Weights of a small GPT-style language model, trained from scratch on English Wikipedia.
Size: 14 layers, 3 heads of 64, MLP 512 SwiGLU, vocabulary 8192.
Each number is 128 + 32 x the weight over the matrix's rms, rounded and kept within 0 to 255. Layers, rows and columns count from 0. Numbers have three digits each.

# gate: layer 11 MLP gate, 512x192, rms 0.129, rows 54-99, columns 96-191
# up: layer 11 MLP up, 512x192, rms 0.139, rows 54-99, columns 96-191
# down: layer 11 MLP down (transposed), 512x192, rms 0.0713, rows 54-99, columns 96-191
gate54:154088096092039120138114110100130098149144123112078160159103115199153129101054149175149115139119160071137096131113181152100151132137133170157123116088125143082037097148182131089127153123161102084059116110120132067120102109101113113082167143126142116137154088091162109114077117150166153116
up54:137061142144058133089144154144106133138107102115103123163151122162097149060118145122159120104163108086119092102084107114062148137180125104169064085042070090092116075149143117120093134114147120109051166096159164084077090092089127102142135138165144083138127136129073092106134160129175209149
down54:099199156094145187175141164122139137108129151099156154115103096202094135152085169178124096117156103087142136116144170099157161103060092214179106104153116139127133119056152165101148139177106122115169195108095186117109089219148129149194091174117085087151117110111094104190168102122132155193
gate55:111124124142214212106160167095130140130087115117097106148130164165038133085092154145112104139108167152154091142154143159151163146117107169106125159145128130151166182131016109101174106100203095131153120158143116104162157159072129172061101145083138133123120099154115158150049130156182176103
up55:149086095135188139118081062130122118143168080052132088129130128139134106110151101111088095104151161120059132143116164103085133116142174163180106131077133040097081143080091122104143092109146154079127129118086077141157130180123105099109158160152120128103129101214070111116107145134140131126
down55:107099105083164129135185157067112093145111148141120140160135105120109109183180102171106114143097146154129162124099155131171092120140160115178196138138100116160174122110075122108091183110142140113131132171110138150112102135169096088134132186202127127141154144081097142162164110101158121204
gate56:138205085147113163116134075076116164151164113103115136112163171150110169154088100203156150165113182162098104153091105117135109190132082091155084164118149191069111067128117119140134176104108119063055144127150120121145131170073189067194124125135176126129151101107095112164178080151159154151
up56:178124136161132118087172171161150068155124035193119105165122121112092154165204106107112142114068098131100163138105156202077160141180126172049131094196138158148188131175095096137162145148111145166180161165105159088084098191123155167168094122148148079137095114144091108144086102103086112097
down56:113112112136084103093177200145093126063083150165127129074156125141125114118163189141157161113114157120084156127171112088101142136181117139087099122119176106155150096171143144192169121077096119154187076072149115142143118089130120075142124162134124088170156134140155047123120190102168116091
gate57:152122096113081128134102163121214065233121077100094093062142133092102197148106187095115180110118118066124124100148099117142105123158160187105181140134048132139125136104044151168073108104182103101144122180116110122132099057079119153165115095064062109134139085161142119143099151088158147080
up57:148070096097077091167097132147148122099124151144113138103091124115173145161150158123138119119132143113186144146198111113106139165061180098217166094188080139139108140054134163110153088165129181128076120137125125118167119185138118137116084182097098085150165154183175129171154205146168154106
down57:113129104122132130128118149110112111101137053124143150120071158111169104156156162161121167109145122135159084126104157132148079174129162140130099083156139085108082156067118109120121103182168119129159107169069154111136081139140124174131150098184128092116159105147063086166117126121107148123
gate58:118071161111097113183127074138156085148148139165080162168116110166172143175097134110105142107150112097091133129202118146122099073152107126144119107174130059220112177120142170084154150145163166179114131153103125115076154163114133121115128156125145118125157115103084170093103105099157090094
up58:137156134115151144099091136123118112121126101133136113073120120189156151135093104096140126167152129146170095106148138091097069092104111117123141157141153089124088141130131177130085093163107172155153109115067125115094128117178108087133086161064063159147149110089132131060067125129177144095
down58:179066136172069161147124122094194146114138133147059156128154132114178131152123127162158138110132158112123163151128120191144153126129130117132182094109146105149183135140159113123176158114150094148097185131099136080118119137077134173107172127161142152130079127156122110160128077100091099123
gate59:157157169143143046137105138041136122103090116116143111154188131112128108129086100075168109079106159162078144126129157170163179129104166144133167145099144175152157118124192122161140121163087068130129151167111102051111119111154105160105123165112167081142122139178153131139144171124145098151
up59:152134129182138107125097139073106112138138156145160140092138075095114081080141107067075138085135186126117134164100105147149096127115141055098169180072142145171150167133046115093155154158100165118111164125173110121154096122086153108085108169136155099063132124145142199116135128185148109103
down59:091089110178153185125167162139114142128115155156104112106165109084088101122104064103139137091089154142149157159063160106096170121129169124074140125119118106042120095105158103079094063082145170102170137143140121139145108124125049112217121089149124130161185069132140130104128114109135162171
gate60:168155129079169086107133137159129099155163077109102057101133142147119114172141158145205108107127205103095122153139170137125111090144116075106160128099151165134103104145190184024138212148110100080165159106172174090118079158058152165119105210151132180176172116154108144170124121122161109045
up60:146154129068135132127187130155109102108106091095167117154124152181106158146112111117149159202132048075124137087098106150091085147168183163099152198113121131152059147121151171079131145137078117128142136190117164118133130166128169095194144100180147143173121100097114154205118167130161118130
down60:082139168130132053148106181112130172156110137096105112151120162166154094136111161131124120104153192112120046159076113102078156099109124100094142059080161142134150112127174160074189118122158124135097105135111133112110130189099123142125141118152162165118169115151078126117127157117141123149
gate61:170136126173127122131166135090079186121095186045127188139182107093127084119128059124181114142081195162162082122105160144110113117158131153170104089125123172097103060143169188105142159116072105189086150121208132122153136168128133114116148150113119107085152139164173118140183135162091107152
up61:141158138126142144082107159131121150118123142098128140118115093073108137161112072088146120124129158177127149108164139102088062110142084126128104090125141123072104183117099107100138109137108121085117138181138149119123113131178112118156182087124148125050100146131091140121178174212140104112
down61:068082127109173195118133091126166059135111139116182128216085156170144098119150117196163096161124122113176117138148071133150109150125120159106132155199114129150155128157164134120160156086220190117113136110118105180123098090089126113103060122153205133154109103085108131120127124101120111130
gate62:137107099107127064137151130126143181097140148087132096143154121119109068113114156133188094119104153170157112161124088187146101129148119098111107141128063137140155117100130138098159155157060125145132090199147125166146135080097191175136087106135102137135126128098125172110164117149112072130
up62:168134110105131130118080143093108175149134131131083150103108080149162112137149144147151171205112152104142099097142174150110127148107093149153162148121119159143102115105131136125142086096145172110097153090150162161121133127139145092111094178104140150142127152147167100157161138151149124066
down62:107090118085080160173179111160099088113116125046115109186145149171104065114129131162097149092125103099127155125065131124134079133115119109097091117149117118154152129046161149110098136155141104163163150137123159133188144159124165107169128077086150100130155129128154168125138133161148182109
gate63:152115135091142153102153127157140154121113124126104123152110085105070090139118103116119153162152103084086154129152115109132083191083143108140113119157094192138160125094142139171102143128125074114117120107128151117134135173177127061138126141136179172108090126196158169156062097124129181077
up63:090138151141141077133146192104134081169132126139118094090187118170152214136153097120094114039123169073222128094125158154169192147181132156179155138207157099048087219094130136168155094128150140157128109121110165153180136126056120180103122087154116074150161118125130020160149135100059118192
down63:089138128096073127120157082070140125124057144133085086188094080144108096128134163098128103154107127174136168147100117113143193119145133102176116083115128116120076147157062128164181130159142161125135151174126115032128137100104131196181137114124115101123188166203162099149142137112132116175
gate64:132088105087136139135164178121124092129096122171137105134187091117198133120138150137181128164100155143130120115121111070070141116099143115118113137151115134105110167129092159163095111117114187114124135111145175121153145157091138098103133155137162118182141132098121139151133124104161115082
up64:119175107129092120171195196125122158131134124106118121077125164112124084134118017135165105064116154139161096132086128114127134126083146153111058153135146123140133171157164122159114131154083144133137122103131176137152162136097170110120082112146144094116144066202116092144110055136121176165
down64:087120114165153139159089080121131128168123064154131102146146121122142123171124211121070154174141083176121145118127066162177136073158169120131203078094108147130158131124126153156155129108168122134090110164117099147126145070148115160149157222100144179119081145124110134117182181110100152083
gate65:168111131159071094155122125160148143158115147190161125162185117102092122133151119138089114162128182103169121158115167110056139165163168062182107134177147137122130079152138153126122129098074173141117103150175098135113152142152106090185166079116059160130143137143133070142119085145145200164
up65:130118132110149145142079152114133127130082146081187134116096145107090144141092171137148096135190174179147142133166098091113121073151108133066114095113091081189142164116126125059108121139149177084126132172089114114147138133152086106183193165135156209163167094109153171104140122125153160058
down65:145165130111156101128151121119092096137108187145126111101198141110123110177235112119139187116151207186105137160104080193141139152115121121057131071146096150102114124173145140185183101060129130107125142132168099156125200125117104105113127155067082134104130169146090145124113075140085066130
gate66:085108129175150195075066118090113123126095083182149099102149173133075070170098138151186045130051096082136178144082169066123085120079120130173179132160165161073126136145161134126087134118131157141088191169117109067130163213107122161189101110125091134124101144178192119174142179119170148159
up66:178173115153070104103206188154095142148160160133085210082108114122190125136149167093132113140140117149120163140163102179075149151153108080097180176148068132116136184111155145138134158117093096148179126168129111160133133088140145117117109152139130102155142075155150105126131175137140103110
down66:102113143102105144161102153138134120115145131081119135091134123150135084115114041210188135150179203116183114165087135105186119096132110125121083102189095057128097099165120125078142110125146145161111124076100081104121112168141105129147195101104172139131148104097158092136146127105124182144
gate67:172128168080171122123153116086113146108131140142176120112153129124084125060131129174140161150180172165146116112127153097142127118113155147098105163138142148143150099130164116113192154117088167161114151102150145089177126126106125144180105169085148178131121177190193191127063126101110137125
up67:175173203075107035101136136152104162147171128123124097117139132109159132101106149109147164119129084130149121106197131123094073084151156160148044098113188159088127104103108080119153096156100150126125206151121079093124098101084124174112146122141109132177097187138103094144145148100149064119
down67:063137102120151191092142115124137100176153079163117063145102135167177079105159157136132138061065156134201117103145110140167129137125140172139127092148124198117093146178207163139123136115178100137095171129119129176112165081085134080155077168144111092185120116119169125111146109106147139112
gate68:131173072149108179118205131156074139109176092122120190122141126152084124124157119108100107177163135118139125135111153070135131126114161135153151123129094174096127120130068160073141113157139172145133098188094169158132132146123145163128202079150070146141131176163099051118123164163142082077
up68:134125166126156154130109144173116184169192143107146051113121143103120075101053147127081120133106089074095114129109124146118150089135165132069124166034118181148078110152134143145110145062159121117085104110145118146132073060140141103156163178142172074162054104163088068095167193080100091115
down68:089167147117138164121126062146166085162165095150152110104118133119082176088101215095089141126131072132127113103170139056149135067130088093124125139155129150167106054172100061118128168069085157144094157122177093129095110154149104180143157129130168064104123080067209135173132172126112117095
gate69:134146158103148103100158178176124134113110089115137160097104121081106146120148154149172142088142181075190091080116182114155135122095174100142122137197139139118134131108138168162130173156135153123144073121138145155104104075125164140120150147155158166135110070134125107142130151128058188122
up69:102111127122118142063102124111108114082134185157107078084183146092108178124126084159178064135165160181084154120117160044117121065062065096132108151099166133146165135080098116130077127139126134159126081125140095143122109107150130103061119181054087131125151207124172092152100142130124108173
down69:124122158108076115159132112107173174123109089173143095143133109176174158098130145124124090130099111161147148159112181111145116099060141120145088147125143101194202142173127141140149076183137139109067110097124105119119139129069104108151114197102131187069148101037160188101167119105150125137
gate70:094133099103112108133108100119145148193145128080082126127140126118134110114161181105097176112063087126150103212101142136205103165110143112135061156094117096152144149115102103120143162081048129098118178100114166168142128127087127087150096167150175109156160092178163156085174134141150156123
up70:181076177121105162104139118161097155146127118116127142158090161191074067096166164110162088071093102081129154108101148082146176102116080124086104078063173137137106161132171134102086129091135149104177184116118120171132062172166142091109182124164110137132115132139105098126127092188160154108
down70:095180088120154162214115212119159126121148135130103173142165043137172093110136124146147220122091138220136158126123145125124071096120180158129120079194132108112132123160110122104117122115152147125127127111125157096100125075102112139130133176129132092128135125138155145085169121135110102140
gate71:136142072147116125110119162116103189128095116119110103150130154139121149143143207137168135151141143185140162108121150113158117119151169186150102180165124062125153153103142123150162163183135089130172080137076046142199054132114134086150146134137109141091079164089146122139156120138169106060
up71:111129122163158132158100130083129114121123121092104175191125122115105153166097155122135105034103123113170122139095113107113145155109122148131123128130091115184105110129075140135097120117183148118117145097099143143111170109099135192114094149084102117089115091166137159060134132124165125095
down71:104143137050158125112119102103062139062099074133128135107151144122109112085087194101146120166121132106132153103162156134131136112117106101124138141082115126126103080046158132131123139153125176089146133080124128109108122114129140156158094170099075061162175139086127142156158149106049150105
gate72:099135056113118189100147119125040105097152142179173132088167146129050152190101161126146210218164158132138093119168137098143115103175085143152102151125084153127183159186158117123088156126104163085120137104082149174205143124148126108149182154177056071095166123125130127158165081079110123150
up72:112099116149101190124118142124098104097157081152099141111133141144107106091163123088117117150117161107142146150120186150126198139153197099109172154095076073101132158101094031130091111136158162113097052177108055149148162115149143115108122155172137149156070171179109118192100173124122182084
down72:088133102116114089114177127096113178108145140109056076149107112144125147092129181086134121098121100106194203124109140118159188170183104080099160157141089159140155066066115103144110109161162090186165118127097107190181141128074176163159157146125152151094142167129097131154128154124052102141
gate73:126164111151150127104126151125131177117117122090105130091159123083113126101172138126120078132075146154104110101114183119143152125098144031103107150088167159152169085111115103069148169128152079136113095150088134127135114195118143135162146133107049159120197142112145097109106114143161117076
up73:136178145140160141143099141141122187070099111165159137102111138134142077135098133137101133106108163066138081149118074158183122147183137109145163129176154162096116135095116132152110100102107130141137176078119140116122130171128137158157178152141076124083133098162098098144129139127114086120
down73:165131087144107110141142115138138136154120173096163132134106144165103112125140146158140060161146126084183148102076120096124158161096175062099120155111048116144076133162122120160109141124184157131137105182105150125106137109132119095098109163131157146164112153111139139143175112152138128142
gate74:083110147133090160177041137079133061056098160162211123069090115109125146139157199083088189131190077117162119091132116078123089121126138146140131192125167135128136118164186131121138139093088142095098126066132123166178174141106134156101161138131156140078125153117150158165143181158106076174
up74:135127102120154092164146082095227076147173169079102111088040172119164117073103160139170070136160136151161172151116143117166176086135111098105053143098136123133130107086130146133162125181122127203164144125179093165117170079066137157134158092194138138107103121079195120145075117086138093129
down74:099144145151059106134198094124120121140077160093104086099064158100136124139114163144147169137121153162079149150087143110077139150147115172139121143144102151167141087146195157168115096113095123169093126130132123042129137068148089186131115140126105130138110164131107112147098150076126125156
gate75:097121123117131192123093185079154131110155125124144135125085062131113182170158164143152164122126142104098172099158183142168145103090058180121115148153168113128069134151121113140193104142170096157120080122072146099135130106095114154134083178107127105165207149139085123114123111074090156124
up75:102127146191113137059170112134118131126171100166095126176148124126137115122146112173106161115127158121189154186091059095100147146184112154139146101133140122144094147116118172092157152129155150145116117134155165092129154060156108116151145110101147114152133106093109115129095122119086144114
down75:163160150139144147113128106099160075081120137122120167130131154173133092120146149177102125115166142126096108151079138077193156066151190095165115151110158142058115165095170153133148131202108119096144080136062158143075125175087140071163088147146167145106084177147122137128139126147135109161
gate76:201094097114117118092130145123151078087091104108138103113140165120126143136085126180077141214072108079146162090101126112121112163128144106121172132150120166125147106167084104120113198156178131164123112160122160126138129112200099093142149114095135143164117139160146172149117124120125140154
up76:153110109056162146101136084086132171131185102119132097130155104086129135083143058141126084141162096172137109128109147087145144138152067077189111106102151134110132156124142105181103136137102091159141151125127122153112130123158108168146153090125116067141082155090084104114105117106129145121
down76:057088128165109116174162114114128158122127134132175158111087172138094146081122139155113133102130120133050106117137145101204116135126183129110147127103144114138130083140135152089098133152147092123101091114158079178142145131101133124152113202154188165125102090149160137109118141121127107131
gate77:170135058163165163082101164056110139119112121133058130178079160117104120117110152162093122097122103112125108127174170136102115132121099096118097142142134109199091078170145193118205122137115120163148098132134110111095098154160089176128101146156090166146134094113124159144161125146084125105
up77:110137118060164110104080109122104120078123079122138042153055079086102058081133077103102119138158181153090108162116141131117187114124148138138105130078168127087131128099160069121133139166114096156163066131143117151120141159075107162144138087102064188117134109131145097144143159184136153127
down77:140123131161142130149110172169148123195137129126104103131154126146157166114124127217148111137131140101149093126133113114114133113131167089119187142107147181100121140156149115092134094160131160116125102120090063104154183048140203154111092109117126098040132158175109098141131139154081110111
gate78:118092169145111110123167154145065145153177166144170100125085161128116165101084155122215083127138153129108112167117185122164111103124103113129134136138145023113123078112139128173110170090144156145165063094115132104110140117131140121151149165108120098117129118070135115092164145101140099141
up78:152094111098192106115121114155129148126127130131085147128121143167105177091159162116093147134134143114116119048143094126138087097128161157049116136140132089214134129087065081140124124151124185135149109172130135099116176110183099094148140126107232183155176197108049141109141157134147191198
down78:112198142143110133104171168097088105169088112130157177110094102147199086185079179117125180128145152127143133112074115133101119105148133106167166171167122120118097080102183174133184177107121106156064138097111151162054132147133109102081069155133108068117111136085159135135116138143133085112
gate79:165109099159186114147090074124135140124122191114149159110166109114139151086115159132115218148089135160109123119048171115162120145157112139156090148102160127164066135161092173128088172097141139158087070118117058064157118120134181140205067170062158167106090123122163137129088122098139137147
up79:102044172167113179186088146121099120119085128105156122075126149139109147131099044162147096124149090158120191085113090085186110042171167120133181122167088133162170179147105071113148170125158185163108123143097136103140116129128158122119126116091155139154127061098199097197097065148158164123
down79:127156127127095098114130158121119128116193116114166146143091103051074191181125109110111135145108131197103117155137146107107091155113158093176135145090162103098173087153183110174121101165123135143139133126154115142158122114103209137110171082137097127164134101132065180138110126162161100074
gate80:120161091122059171154108111155108137144120111115128129100176107105164116147158167108187145060109129172137174154115163178097144159106089144101113160154138097085111046173121111167104174115155129154188105128141133141151170096156145111110116139087093160146091114105123095083139135116111154136
up80:151124162137124134108091124082152089078080091076134156187112116159157145109167114088112079133130124142121148123139175150081145152089092167133147113065124177076111185151143098094082093037136095142139128160179139116106109075087095071114103150118115134116208124192147112161143142108178186103
down80:116100165089090182163146157135147072163153132111112113155157141097153117124104131122114139118049135153117125120136165178152087115138097105143110095167131136109089127101137118152174128118147107107131126064143132131096103182171116071095069100112161138108097112136100119138100147144184086136
gate81:077123155103105144128117168108080075140127208154095123164075049155127134134204081194125125091110135075089174186118116072094166117139118170111119128149175146142137136097104133121132070077141147146134135144127104092144163151141180126107103179124104186210126122102146099182119125091157080150
up81:125132091119142114111106082130202139066120187089193095141126096135104060140144160097139146095132135099139173134200129113114164098079141081189128127150154173130061191131131138150093131175110100132121132128146127069144190153108192155154117153160129107122132120075173096149117218170177114114
down81:157167125046109198135131138120087127116110151177155131154146108148168128125180099091183170113120083170137137120139102093123149130081139123153148183127115144109039190092133079154097139093075121106121110074163164162128109190177070089154129138126110126109149152176163175078125112124134124124
gate82:103109160158135174096132145103112176130083116121115111095125123097109158166121144133042124111152181063136089194071117111126134087163164161052123140086082100109130122067106079114114168140093133138146110072156205138077094125085194099109107119183111093114007100163098113144142150083204106195
up82:108112110102135134133186135070176175130082156100078077177150171135155165088096122168130097123140150175168085122096119036146040123131142154099191081188147115117125117078110177072143150132045092122090086123143136147096123193114109121164187128143075139118085103151146080132100145140169124128
down82:090109096132109089186081111163159137206178088134104163063123159117147195123124120080148099137125083185126181135109118107089096068169103143143106179160069112127104154029092117128110145142064143081169141167117080075188132161155162122116153097096169155136100183116130095125149097181113192192
gate83:162078135163107101109084140152101115122075095118158160084077135085180183134133114080097085091141131124124129173111082169096125100135115170143174084139083085139143144113129133122137109100129186081098117119127141095136060084056150173167180142085119106104155139149121116076119124145137129170
up83:131198154161134097119175143091155161176106111133193094148074135110155094055086143128142163104112133099153055073121128139124101080135103112130177118114163134089066101149113194106128148126095170094126124155160139129131125115126128162146173089125103142171156114146177104107142214174124102087
down83:126060127066167096125107101146092089166100157140115126129157129065130180163114114180183095160133198152128171108126200102146157132116094125048160148152185099140131116109166109183101143143110122112125113153154085177087078126128088096193095114167103143121068099124117130124144157119129113123
gate84:059093155126109087171158127090099112111067122094129134113120102093103092125061121138135112164117120161096108113083088124158087076096132125121122114111155143064152182152135122072120080152079118087168131128118118128073160102071110068151102090085151107117143191133109100106145113115137077096
up84:109118175072157048117099163135130122151155159147134130169120115122096202106139167108132154112130083164140156152071149124102110079088124092115128104104104147123107149139100198075185161142152123150125131110143074137117091116125094058119136151080105176160129104179176106155145116130160106078
down84:168083130181106103133118132140094131136111144115149143097124168156154064119074067136115115162107104099172164105151124126157105134112166110179105131094182156057169092121119124129121123098105124106143124164186133178103192154065139201109150097169116069119157132145185106174191113058155106119
gate85:152132126091079148095100135060115047117134132124157115141133134098125113130076117100117194179072187084117128145054183198133091122159123146143090181100203086082074197117140141152132117134112097083120122117136127090117165150133137164155106122135119125140159110153175085143093153093115134170
up85:118117119150125078156092087140100151117093146093162133144107124111131113091115146140059061112131122144160127190169124181074110111100092157088127077117174132144083109104103176092131167152104124100173186182125184145171126151118130101085073177100117140173134108117079089170152110157133176113
down85:121126131122118122094113116142151092137131127099128157132160140109081114166141119147157116104081110126168142129136119082141118173166166111093111129149092103139132136121146090146131172110125114117148145155128083139077163171101131138093098077157129114154140138144131146143137148119155143169
gate86:107108156124103123132192157071178135108146138155124131153118122118069128156206173142136150107107159143136115148157179087126122105168074128148155082145110114147071137099147118147063119110092109091144101102146096095135115165147114119124120123136135140131130137091141122109198124151151149109
up86:095123120132138115109080152118165101129115112128111150023102171143085062149097156061152154173135129134105164181100075089164131130088079193106121123155106096160126119134186104128065141125120136133118140129086109106173071100171185168123109116099137150124110109126206087115149088148131151134
down86:148149138203086158099132122103132110087220136101079166144062211129117143162112192161120157122138105169111100130157084145162108112127125190159155153100067109098075158148105087092192155095092136138119133146121112153087115082109106131153159104097133125169137118093139093147125146148107084163
gate87:123103125178119232066089103157114148114171123164154178068136143119156089140080134100037083071103054164152054083145134083128126111049102140167121089092117122131144148148155147169126078117120168127147105158137168137094134132102122103140117106097150187124113160174133112119125138130114176138
up87:110085109116191167089118151124133123083112163157197108065167097149073126106109082105099076167138114097131065146115155181125124156098109062127117143136116167188132085124099173150186148120146049158118119176114184127096134147166153135126088138078083144135160175069090137153153122106095131140
down87:147116200158187166146119156150081121080142114155198169158106107125053042079118083118172141197125095219164155090148161152120137125072113138172120131102192103187105092100167129145173154123096115200116192096164095139079085134153125170103094135130118123143158150164129069143148107069133066120
gate88:078091099097164092128106172134082150101164148225130128087135090148125078174145096118123159113139104080130162139118078140141206063103159191153144156134166152106130141117145130140093117069177175111111119099080164055120144176106149107085118160138128126036070124128076129134128124160122127111
up88:073194110168138129150205137111168135171126203100152128121104156109147178105144171169148144108109164139117146116133120129084123177110068130126049101122074106103137094099146182131186139117085115061176084122129121162115137131131069085180187143136141153107197127063166129152104109127144136116
down88:130146170152082132143097069103119126112209117112140180127143139121106061145135172088146129090117087171126095091135159121159088157162161098130126111120155079164118159112138149117148133189107119161164083123105088127094124184137177148152136095139143178158172110142097121121090096123126036126
gate89:124134135160132189182098136122180190153190167067176132154129178088118142217127146091135186166150211114140130093095145142109099109119096139129095116153124081106137117144145083119123115165121179078100097173143140152122090193118088096131161150143101114083175153178171188151159159131137100124
up89:051171080165139156134094111131140146089103113104147094070102099148222197117100140101099126132115112078100082105115127100083082124123165130162141190170070071136121108153125130155159130155159140103136124161172122117176095174139107172124156151128128166100129108184153130125067094175147112096
down89:103191143159108145068112161135099179116062065077121182114107144178079088114100154153131135158055140078158133124076153134157126115154075137179169177149121109108102159101115123148081102166113117187090078137085214163150077161125145148168142102121161155098116161093129089130132086146134133105
gate90:121142112119148140176141160151137133084088091174156158200137115183193137126098138084165089096149125149077133096081114212164104155115140177170163122141104096105153131138159105124143125113099116114112085151144150068192066080171178094102143138073135082145141137133160138085065087179202126082
up90:138142116131159113114160124075096134159185088145076150198157158141154109102139141135147184100128161126133192121135141134143144117054184163099099149121112183073102099112162104167152151147167131164182111110166101081179132176160139152090176119132116120210118092113105120108090097147087088094
down90:165104109146166161116145131130107172142117156147137163129137106129178115178091165141147172155154160076149136156089143134165140103083110112095147187136137123189138114099100112129203128205049150113126072094109147120124106138163062117118123110134092129142154157148165141156071146153141155142
gate91:164061186094075129142158095136132170095108151192116132152110135152051099145097109121092168159143189070113151075178137153138117153163196170126144116101153091150178112184147087072109123163157076106146111089130113181175102149096190126116182136218130159075131142182118135079112160144122153126
up91:159081104119134099134014145110144077164093168094169104157141119155143133122162079088090103198098164141153155146150134128119142121075107160126130075122046129155077084087154172161174127153117123144144170173119061042102151064111128202191167114137135124101152135125152155106139172141197098115
down91:131163114155094114123113163153140123142127129156125147188131140129141181114068110169131173111099091143136120147110073111144147132168116098100109136107075178127179154047125103124187143063149096112084121146146059139102090169197109170189122158095147091109091103111149166134141122158099147158
gate92:083150154107178157126077105139132111135109118119105080096172104094198184111164062145102133100161127176139093057112145126138119155142116133126112057138144067131135110137125144083128113183143117123147078131106158109144069082112124110172155182172068103166131132135129118119143136119108182045
up92:063085097170109168155162145132134106074117109106182152107080153088077188128115137146161171094101156148118157096078103121097164127109160107201142064110135065120076135084132145078135130185122146110058108138056138151112083142183137150117073075156163098154141187182139179172070107053134177160
down92:079124088176154095137110128128160097099077158142100107135125125147103171178199185174131119117163148132090180121126129123176153111085190110100100110127105100077116076209120118139058126109121098051064128139118158154099169125121113081075100117202122133171084183067107202148097129101121133200
gate93:138178159115102147131154113069127109108110120114102137171140127180132128080106046055091095115166117118140214059129169139168103174156137096154189135175120162196071110161129133136158150114176116135150175100123165144149098130104130121139103167111115076078182145122123198193137111120113121139
up93:132056098127139113171133166106152143115184107192129143135103115102179120066135080178069125105185160180168098127136167115184117092141119162159072129126097107047202116166113185109142155149124120129084128168144130118126107104162093162120094072131100146130113151169121044111119090109060176138
down93:130115073106086128151127147097176133156123183177087162094180106119148132089107177101108128154099153210169110136151122176048133147106118105202130156188208046089120183120137118092133090120127136091099125092113117102109130147121144094077129169162098132122081115132119140113084091157086136187
gate94:143143106146110116072146118128145109136139148160160037115132094105139112158197063185137130140104119179140131139151108065106109085172094168163106123135135045106172122147145065142188155073141128096134165151169128205171086080130146114172173159093161131091123186135140157135102106105162089089
up94:167073185130105104101142107000073191092132132127121159086169160096136109134105144162090144084117121164195166204096123157161149190166113143096120190186094091141106145123038151166098118162163179068126098160073161154180190152160118099137061143142114150074113132087106133148095142165155169133
down94:065185177146184130143093111108153139138166137085125190164126178111131054161209108124189087157149116087164081131174100108134117155145153113137110138057179163125113147101130134203139161126096128130066126113151087101112109104109106082125119128150077116108125095168131105162103088029140142098
gate95:106068112138191141173110100171074103140099136105130131120110066156156193178142100169167201191096109127092110098158138194123136092126103128190076166075164111126158096097070085171090120154073144121067145103127119180141140170103125139084090178140107133118091139150145127116096113091138129173
up95:169101161095143137107049175112142228128072114130100119140114170206085180133112161068180096073116159141138158117057148107094174125115063130083150162120100114165173184141164147140086120088079206106120178156102055078147141091143113100149178135222077118149125156104082125115102153205087108201
down95:182123119135126168128139138144147111086128071115112136064120091099112147132138094161155163172143165112122086133134054138101136072006117128093129138143158065127182171112101180207073149132153165124073112040120197118070048154064099164099063092128183146107072121113140112160117097127135097133
gate96:125097124155087189085136155158123120122131133118078160122143171110145093132167122115085138119154145133076118105087156093145123168087143198095093095187132096158145087169163123132136136057153169073205110130061145049157033137159131118129062089138103124181118095103097186090157114130120159086
up96:113144079134084146125116093153112160096077103132171128092134131124104106143102142140100111152122111133167140244111145151176127064134099145123197131157129111145099120151099114174123194121142096133223145173113122072155153119129141183149071066082119101177153126016127140112114101148126125104
down96:133135134174107097154160127157152128092126120165157159127192095109106133084127076154108120074137075173096122154104161107145092143146136134062140123186070108081155095108163043162150166135086140165163134089107126110176144095144120143131123127106150134136120147187095155099193083128110103051
gate97:159123129069133146215154103082161129139132158116125142145076105151107089177107163078085172125158104094173092122136126139135168149167182105119159162147135184168093116193105186070110145184176103164122144160162109154116132115148150114138124115104109109102150178096169155154117102136088134085
up97:167142158125093143129148118117082113099069085125133155102126128104176100173139158085115100194144148121160085150136077083117126132143123058089143118077102176084116135165148101151163134161207171122095140192156163108130153085133114145069099128133111151143165158108158178156111118099117154134
down97:128118162084126113160137132138141100094065107155075093149146119138129168112127126126080100127128163117151129113123096136153170088148106153113160143155149123133123116185081170087161129114213142168133135133180142097109129142117138103061102137137188151172095128142112130178111108139081112151
gate98:115147155109057099112107086156107145132165118106135145143158127160164104146095094151137153142083095091125071101145172154161078142120086095197086104122137137123174051176126085113180119121168092083035083195139102135081104104126165120130122107092116197124129174142160145108203080115171170163
up98:126083096077170154179159159116148079093128093101109141055182130177176131128100104070122109131133081151134114113166184108114139075122164074078149129133123105151141119076103167114173109131110140131120067112116104113095107125144092126138149144104155121103138142140058131164166066077059132133
down98:162148148185070081102133104130130135129128137152104101107135108137112119150126153119134159142075144147118106197151191107160129110070055145126127119125108159144120131192134100102169144140187061092115085193122135199176113156119113114097107119194143097120146192094143117179168137123136065181
gate99:181123159110119094108100108074136166126152157112127104035147114158174103154076212096126164156171109104141174193130170030134128122122090086124138104126130114179143100117164131159089139146125131142072080151114118158177076110170150124096123151113116059119101148110137131157150080172091132082
up99:119177132144087144075149075050134127153099177213110136072073190109108101144131090090111152103083185108143149079157101148119090146147124134093187134146130171100160114145089091121167187124159139111114132132183100173114143135111151114142151131102149102136143109119102107118187126089090107115
down99:104150152089116138142203163118155108085127121090141107141128064107124109144110132152178210121106084042161170159156145096129181145123128118114150118131129146140120117139116124167115098062107150137115123101161157082150130139155126114129129117163160150196139153096187072086112091113123105163